Each number is 500 + 25 x the weight over its row's rms, rounded and kept within 0 to 999. Layers, rows and columns count from 0. Numbers have three digits each. The size before them is the row's rms in percent of the matrix's.

# layer 17 attention value, 128x192, rms 0.0918, rows 102-127, columns 144-191
080:501448513552500502500515510540472488482488547490505496484524509531476500488479576461540482541452502498530534509515474534509461458520505495496493
088:507531503496487511490454515521450483538501508548520476509523473486453570507512455544470504460516499502466484504510517513490468512479516487493508
080:533518472492501512467496520509497505468501511529490468482499489440551507513484555481481499475496481496474514537519513497482502513478476477516462
078:480434474468506518512550505472492458512513489544504512523539489502479507505491467563487488538497510525502508517493483518469460493456527489464502
078:471507493501501499516493484424515481523532487516512480529493499497462511553466531518530533485513484500522467453520505488499503512525494536473486
081:506493540500511522531470476483530476503509501543523502466470464472496499516493459485543508519502490424519507483468494528459520487479504499511495
071:526458496512491506484505509486520521546477496544503525465511493479497528520470509513428522509514478481539488530468464503504520543486518517506551
077:465513491477468503508549464510525493527458510542496496469542511457473529511530516496519502507461505554487487488496477496474529519510496491471483
070:492501517543501500517444473516496526491479475480514492491469481518538480483506447516537478459532507548518504488506479503519513547501492476527505
077:494493450517520493470494501561449509507481510518479531503439520446451543538499474493462501523528503501504489501467515511477484514486552470489521
072:500549461470483522517535534478507510485496507490493485513508473520507504488484459522467500510476515452491499530477548504499504484477504499472502
075:527512514482487468493500494468464502504516470497505512537501493497581479482501450497503479467488538455469492481492517501514488515505487483507512
073:511467482510526501521473561472527515483488522482473505520495484515523483518463553503533485517485488464515507502502514493548480486478495534524471
080:508471459484517495537532521483496523468491531528496542530529521463520483507526419507476461501482511550493517558517479487518508479483481501479531
077:455542531500500490493515507494527466529508551536513516468518514498518552472511500483508537540510524470488520507449486495516493486511500506503507
074:459519509504518484486548538506487535494525530527478527508481512502474538485498477475470469515512497481492508506493482486488498516488493476452523
072:469501489503487547504527522462510535537492511523517502487508522505522501539500564493490496543516493479504518446515496500510523486536512491487553
079:505472436506512486536525508442445538499481504481509510485526505463513489519475531496572518538502499516479531523510496502534454454532523506504462
075:510533480433515589455485509491460466492477526465479505507484544486545491522530520480487497497481525552513510519508506490502538477508495517519571
074:465465466516512488482474531463505500498473505495499539535471515498453493508487527484545508447480474443500465482526530486504462531438480507489543
075:471460494481506572507491546520497515489492522554512511493516516479512541468511519468501545527490485504498470506457519519508504481447462517545514
066:479518507476499511502465506458514499507510463494496517489540477494542536553471515525528512483496476494512511511465496521470505491469480472513440
077:500532511477498512535533475534510486499490506557511448498500540511488462516512431504453516523483523467483489519471486504499502506538474486506534
078:492469544512509533473533430512504479497503473469492513475489459530478503518503447461511514512496524507569474483505508518507496495542506489497513
075:499482478548515474534477497537441524539492495532501564520509495480505519480494511515491501468468495470495496496510512493480484524498547457525548
075:525506473474514528527478508495500485533552530537479507495541490500492537481508526525514501537514476510516496553497537492479454480507503508495480
# layer 17 attention output (transposed), 128x192, rms 0.111, rows 102-127, columns 144-191
079:534548492519495477486521493476535541490518464513474514490509503514500450482501519491516486493506516496501501461507469474497486464492505506514511
081:491510508499473467505477482494455512547526496509499473508509538535496521534521501518477535486488502505508484512498519469471461526477486523481474
077:489492477500481488514541521553496545444534537505537460475468505522500540499527475478512488481511504477539547480496514535477481487496485531484434
077:512494526493473500560510528495488475451538481517486494540530480504460490478481473462460518572517460523471513477488515528507481498509472510539467
075:532450495483506557505470516520521472537512490488522526518489501536457536514455504496525508514487532553498443504541487494516486496487519452486502
075:502493547518470535528480485525506536489517528526526525509484442480513521545501477531519499563520502521496529463486496490520502511468461508483497
071:493457460552462454551460482516489516495524539527480521517510497476509508503534505501529502484488512516488529468518495532496470487476509519486508
079:480478503519518494546523541483493492533527489479501479490549514551501495485532554480491514498516497524474485509501470532496489527518461497501493
070:488468470451490496507448536480447491513469540509503498488509550506506543474496525508547486522495509497531467478500531458519462427502459476541544
078:518475462463495440515453508478460493483466477514464487534464523545498537561481516496496521494513513499507499489474532515546512493473472528494489
074:508545519523489471509513504468516487506498487483484481510500512467544516506499471553487488517525485532516553521514529498484482539505535475472503
073:499495491500530520530470517530453517507495524528497528536510440484499468446449498527502484480520476494475499453506484486472521511521514479456527
076:450509465476554499509517503498509515499460549513495468490515503494522469490511494512505491467503457517501491510518508486506492496482493492469479
080:442503445487473495506520517486448519475468498518451524485550480482516496492513477519456495553563490483492490536449509483470430494499521506507436
072:477479523547513531488514491487534467510502557484457492497513502506508527517484481492494518471523493512467528507495511546519516481473477524476544
074:492533487515480456510511497514488529500519513508498500557549475536467514540463498518498539538512469527514509514509514468500521484498556492499500
076:501535486496504479485538505495486471500527507508448450484471543491478551508493502478515505491469487526486492495479481517497538491530526502473451
074:488521467512501549498533551455494482514487531525515464477499492501472486478499527500461514490442466522503489505503473459521488475519454534497462
076:485475477468506481500519491489510483430488514492514492484489472497495456479501533477491518479497520473521471499490505522519485508494473516487468
074:507520489513509466503511546461440506515476519469517467522530513495482502516466511507489498538501459517487531483508522503490521487503487461490528
077:456487485466507542487500484462477513480542535541476484523503553492497489532516524494522482501531515510460504491512506511496524467499439490460469
067:527500484521528550511542503526485527500487515526514491492488543519509486491496476540524509488520517498510508493516503519508517520495481499475522
077:517539455512444511497499490446499461507477509479469524482524501491487533529460509526489458500468512497528523507546452544472473529495500515467517
080:508486509545492496450484532471492468527516474503489534493482502472575511524483513467505551483499479477571495516497463491520470500524518445503530
072:482536511498539488506460540481466507468516505559486523531548528513516459503517472534503490524452500503511470466475508493466469471482488512503523
075:525471495502499508477510517497499490560538483523496508503543478500484516529459507533501510469510484444482473456515541478490489488458490505514475
# layer 17 MLP up, 768x192, rms 0.147, rows 0-39, columns 144-191
106:493507484499498498528512471507492447500512506482532463472520485509538485528542487490489530482550485520494507520533520514466535533490454558460478
097:425525518518505545469536474508513492481528496503493537529476460504494535513475526499556457488547537490525516513494485520503522462486490480528475
106:503520432517499543493521475517519476484509481508509430498477483521508534451467511454521475536490512520468495553514455515533489527526511528517510
097:537494499462529485497477481436459507490505552503482443501571468490528487430515516478515509517454485499490511505485489491455495498478553499470500
103:498503497510482547462517544515477499510478528448494520538475458493494477527457482492491487464510513524527467506541498477476493441486508529506479
100:519518507478508493498533462484527523418518471476506491579465517496535489485482494518482491493491532482490509549488489514492546479498506460532462
089:447511509553478520478478517522455531492498509508524495487522472516525497497453468502544521494514460533501498473520531517523534542526507537468494
099:461467453505486500519484490487509489468514483539481482487540516491507512473497537530561489476542498524488470478473527501515524490506482467474494
105:507530507521473470505472473500457465507528439483475511486488496459530491493495482496491487447526508506481503511505459506498459477481518484496491
096:454533459463501471549474500486510504475516545493507492510456467551492481463531518503468520506487481490515513504505551488453470522536481500505484
108:516470503448499495556502534533485544519506465503530493525450549512474506496522474527495530479477519521549497476533501469494531511545479458507480
098:488500471493494529514490502550538505526478506452481544448535514466488503485499528470496454454522534508499532509516499523489482541547498498477511
102:484485491503487512485519505490518493516482528492478480512480491479515537513495507489495494553474461460493463486458516507537502456497509469519471
090:478511489516489521484503503496465542486500507525534465495479504545528517539512514505475505533500479515533468520525555507482485496506478474442513
109:553543503531476514510511492495497517502512527484482510500470491540512491484504503506533539507511501509522493502460525487522501458565497546520493
113:497501496461542498502494462536522521544523505515485563515501514463505535488480469538514498459501503491475515493499487502524497477558472501460484
103:478520510481486523498494494524465518484500461495515568503500526535480494516473491469539483489460492498545445501476524479487475488498484503500504
104:509478487515485515513476497473499526521477527457512544509518482449515511482484531506538526470507494500439500474519512489500453542505524475467579
099:507522544479526507508458507496534489525554519548498522524466503499499500546449471500502516546502478490506524519495461474492521498483522489501469
084:502502488532460447509538534499564518483500488499504473485484503514497522490508503507472541521543492495569516494512543494513553514520466511485489
103:480492481502479475490473505495497476486514479527490465515485462491522491516521469469528497478481499520514529479446475501486503468472481465488482
107:461511529464512515504485499535473497496525514467498502574462467464511482521524504500524510476505499501448508530462503508465491455491522505445516
096:528498524495517477507490491500506520498523479538485515521475539467537487447494440513491525497451470472513542500520504490444517483489541497502490
095:468458476497458502522486513476496469508508495531480525493536537542502467495465536525505450442479505494508508519496496538494501497511526543518480
102:497489504492481523508513504517535496520518509531513527488478499485495497492490460508507484435529495467559491479494509525546526424479427484512527
096:423485476497492496533517462530536538551510513455497525508505510440509485497475496494541463506516528512512517509485502490506464513540517509502531
096:483487489436518506519482460498527465527511499499491520486504519480484485519462485463500469446482494487476479524500504468527516505512487542478481
104:509483460559505530476520515541494531498529508495479504556479506545471491516506480456484466514534480537491496524485496455486474524502522489504507
101:474480476506477509527494496480494545458505522470507487458522492456488536505466504510540520489514516501490556490530520480510509489510474492482482
098:502510527512453504525508481544478546491518503528568512450501514488480533480476511491495502492520517505547519478526505500513485478511483502538503
103:492557511493514521527479481503504522497492514457494477500488477497491489461502518509549489541499488539529514471504521478513505496492519518537458
107:492471490508503521498495435520546490490507483483516471463529489520464527515471466508519516539490463460498491451506508509522549525482543497521550
099:511501509486481467451557515560518492513505486528467526533496493523506480490493546525526544419519500509490540483485504485532514450510497524503542
101:499461484441500486527482503509484538484509481464495452495515458497467493485483448560491556535470447484524495490512508457520483470549470476485469
091:467459442530526527526473530501491486478497510499492501501504503514482534530473520491523491502482485473500499543529482562522554492505529513520481
095:470480490515499473508501498477505499510499486499458473513497493491496439504483492532519469512512434488501520555514502501530537497499495492501577
106:492486512468472490478498484487486505477525494477492561481543550485536490472462518472475506549524462532492471532495478478404484507511480511494494
106:540540469506528489523491522534532497449499477474514530455486519528504477523489515534507540486503470481522494511470487524504505483516434484490473
101:478502521483485468493538546523505469447535516505528506550481508469532527496528521512493497516498506510511542489489487518444528491509477512545482
093:500465547495503475493526487494471498480509525493527453491490506504469514484499547449507468528495497501514496530509502437477498434496454496462490
# layer 17 MLP down (transposed), 768x192, rms 0.105, rows 0-39, columns 144-191
102:508490517535531475480503481524531453457506480515473482480497507499477520515445530525540507520511496509536497429457507494475473473510532461526489
091:550470496508507473513471503478470522459531489517516509491512534486484462520515480519455539505527490519521492481517507472489457547486499550485507
107:540490516487520489483483533532483493489514472477502517527494527516505503486493530480506514503511487497513520527447503475507499468495480493496503
099:498510498468459542477531482481529528514519458518517471522493511560510508515519495489498492512528542487522520545486518522484499535493493544536520
104:496514510534494446512472486503490497494524474521534536535533503463483500512521472523500515485480455519523476500532481497501523558481487517488494
106:476461514519497495489529478509539505489476520495541503485517504516493532504489520517483547459532483507461536480503540482492533533511448480496483
090:507470461453529499499504475493489476511499534498477513468501521444512508512482532526540481526503457515469512511494531510493457469446513478546479
096:518536496509534490495514505520530486521470464488501494460444545514458501504497449489473496516463513467484525520496508474497505505468527487510503
112:478497521486449507545535505523472514516495533477465515533505480450443507472523499469467508504498494510501507453481520502509473464519506507526488
092:534482494495477496490486496492511506524520478486546524477516512498518503502521484508496486526477478464480470505488468505495502512499530475462481
111:440530501466470544517511495504544523514494506497444487486506485501492510507485488513512492513509473462490489519473521480509488482525487508554511
093:496499506510513468515525513476495490472476487544494445504472483485508497515489490508552504547509459482479510520508550520501546472431524514498516
104:489519488517491479456520473513509478474484491468485480499494542501484506480513507524485509498514493497495500492451522504513551520542485483527507
080:512471493505538517517509498513553465532486472479468568524490521477494486517496492450540500456473527507493522480496477486487514514506543516561534
118:489521541496525459546507527488504526485474499525449501486509514509521498538512537510544510510528466510480502484523512561550499465488491463520496
111:474451526567519511545457510493485488496480471498503491535542510445501499535500533496507502506489475484482484509524543552490524491491503492496544
098:559483480525491500489515452480470468452518518508490454502520528498495487484483500532519494535508467494494478540516541531501508539465518481463494
108:491497502503513483514477554502543536534503451501465496472514499539526477473513450510481511512483535500497472494528491470552518478480530418476515
102:487484445512503470500497503513447472500498502508519482481473509469487542466545505537518495494481458475462523457518478514505506501472536491490492
077:495489501503542512496500491526484516542498498511486566522504549506496467535489530505499483474465541498451528550494500471477458492512538490518461
105:525531465486484522509489517494446516496485453495548509530526523497449484516487509502490503493510469486505471497490491534544506457502514487558482
103:544501521570491493529500511506434514493505494518504500490495461473533514491492490513497497537493507480489473516488501516499501527523476513538462
092:500483486515465551517522493478515505469476529489437502494494449530454548533508473498495479516506533538492481498494512507443506500522502507527484
090:496496481536497513488446493505529491486491524502464488480507508465461514444470451495457486539520555519487486469511481494497441470509503487472476
106:445561508503483467517523454492515523502485464486490486499520519500470463490504534496503541508457509527496492513528536489499507534539487502501536
089:497513478515524523497517536490492462515490465539450515506517517511447502508511507513451539457466543507502508476541519514454508520474461480495512
082:491506482546481536487489504498479527489534483517496527501494499496496555533548510517510511521532472517530509425469510505504510492518507492497508
103:493514569462486502504492497483452505524474469524477486530524455506521511490491485514492484448478506446528522542462498542532503506470516491496518
091:478531521517474511499516456488463495512490456505528513527473484504459480558532467488515499524425507521562510559495496495512492499535510521500538
097:479541484493464532493531479468524582540523505516499482539506489536548543467504493498484505471482554507502508508557484514487474520482483450455517
100:512475506441486506517485488487489442547515518493455501533521500500503509477520500485537520502493473551469504517483500491473486497538496520502554
109:536493474457508511524471515481477488542507518504499540496491442488484480522532495494493463487481509450510491529497479518487505513520501500523534
104:501485471521479511461562485466504489500469527487509513486510472511524473505458498496544496539455504546453466513475525523489510499480502459497478
092:519534477570470483495503492535499534487500528536461505481531533547508488472474508442483496476533495504469481487528588506518506511514522485522490
086:472491527491467481497498507501524536528466512528533510497499486494524474494472499533456509502471466503463508512499495535468485497525451490486493
097:486490502514496515478438503501477515483493506506505495487468480500481591500539538473506510513479523503499489447534455493496505515549471476507518
110:489512491513498518543501499525551510497485476539517521546488522506506541574514555552508550456516478499474452510522496515524481545513503483483485
102:506463511496505582516501502479494532516505492513474480570474474474505518548502510475506457487520464518455529461523504527515499461510499540498492
101:494493522460488451522476555474490522521530542483505515527505456510514510484473523521487497501520514507489490544501485493527496542495546497503509
093:515518462493517480544505516480518467534477499490467517504499480488521481475520465467518513474528521516455515465502492543521506484539551520539528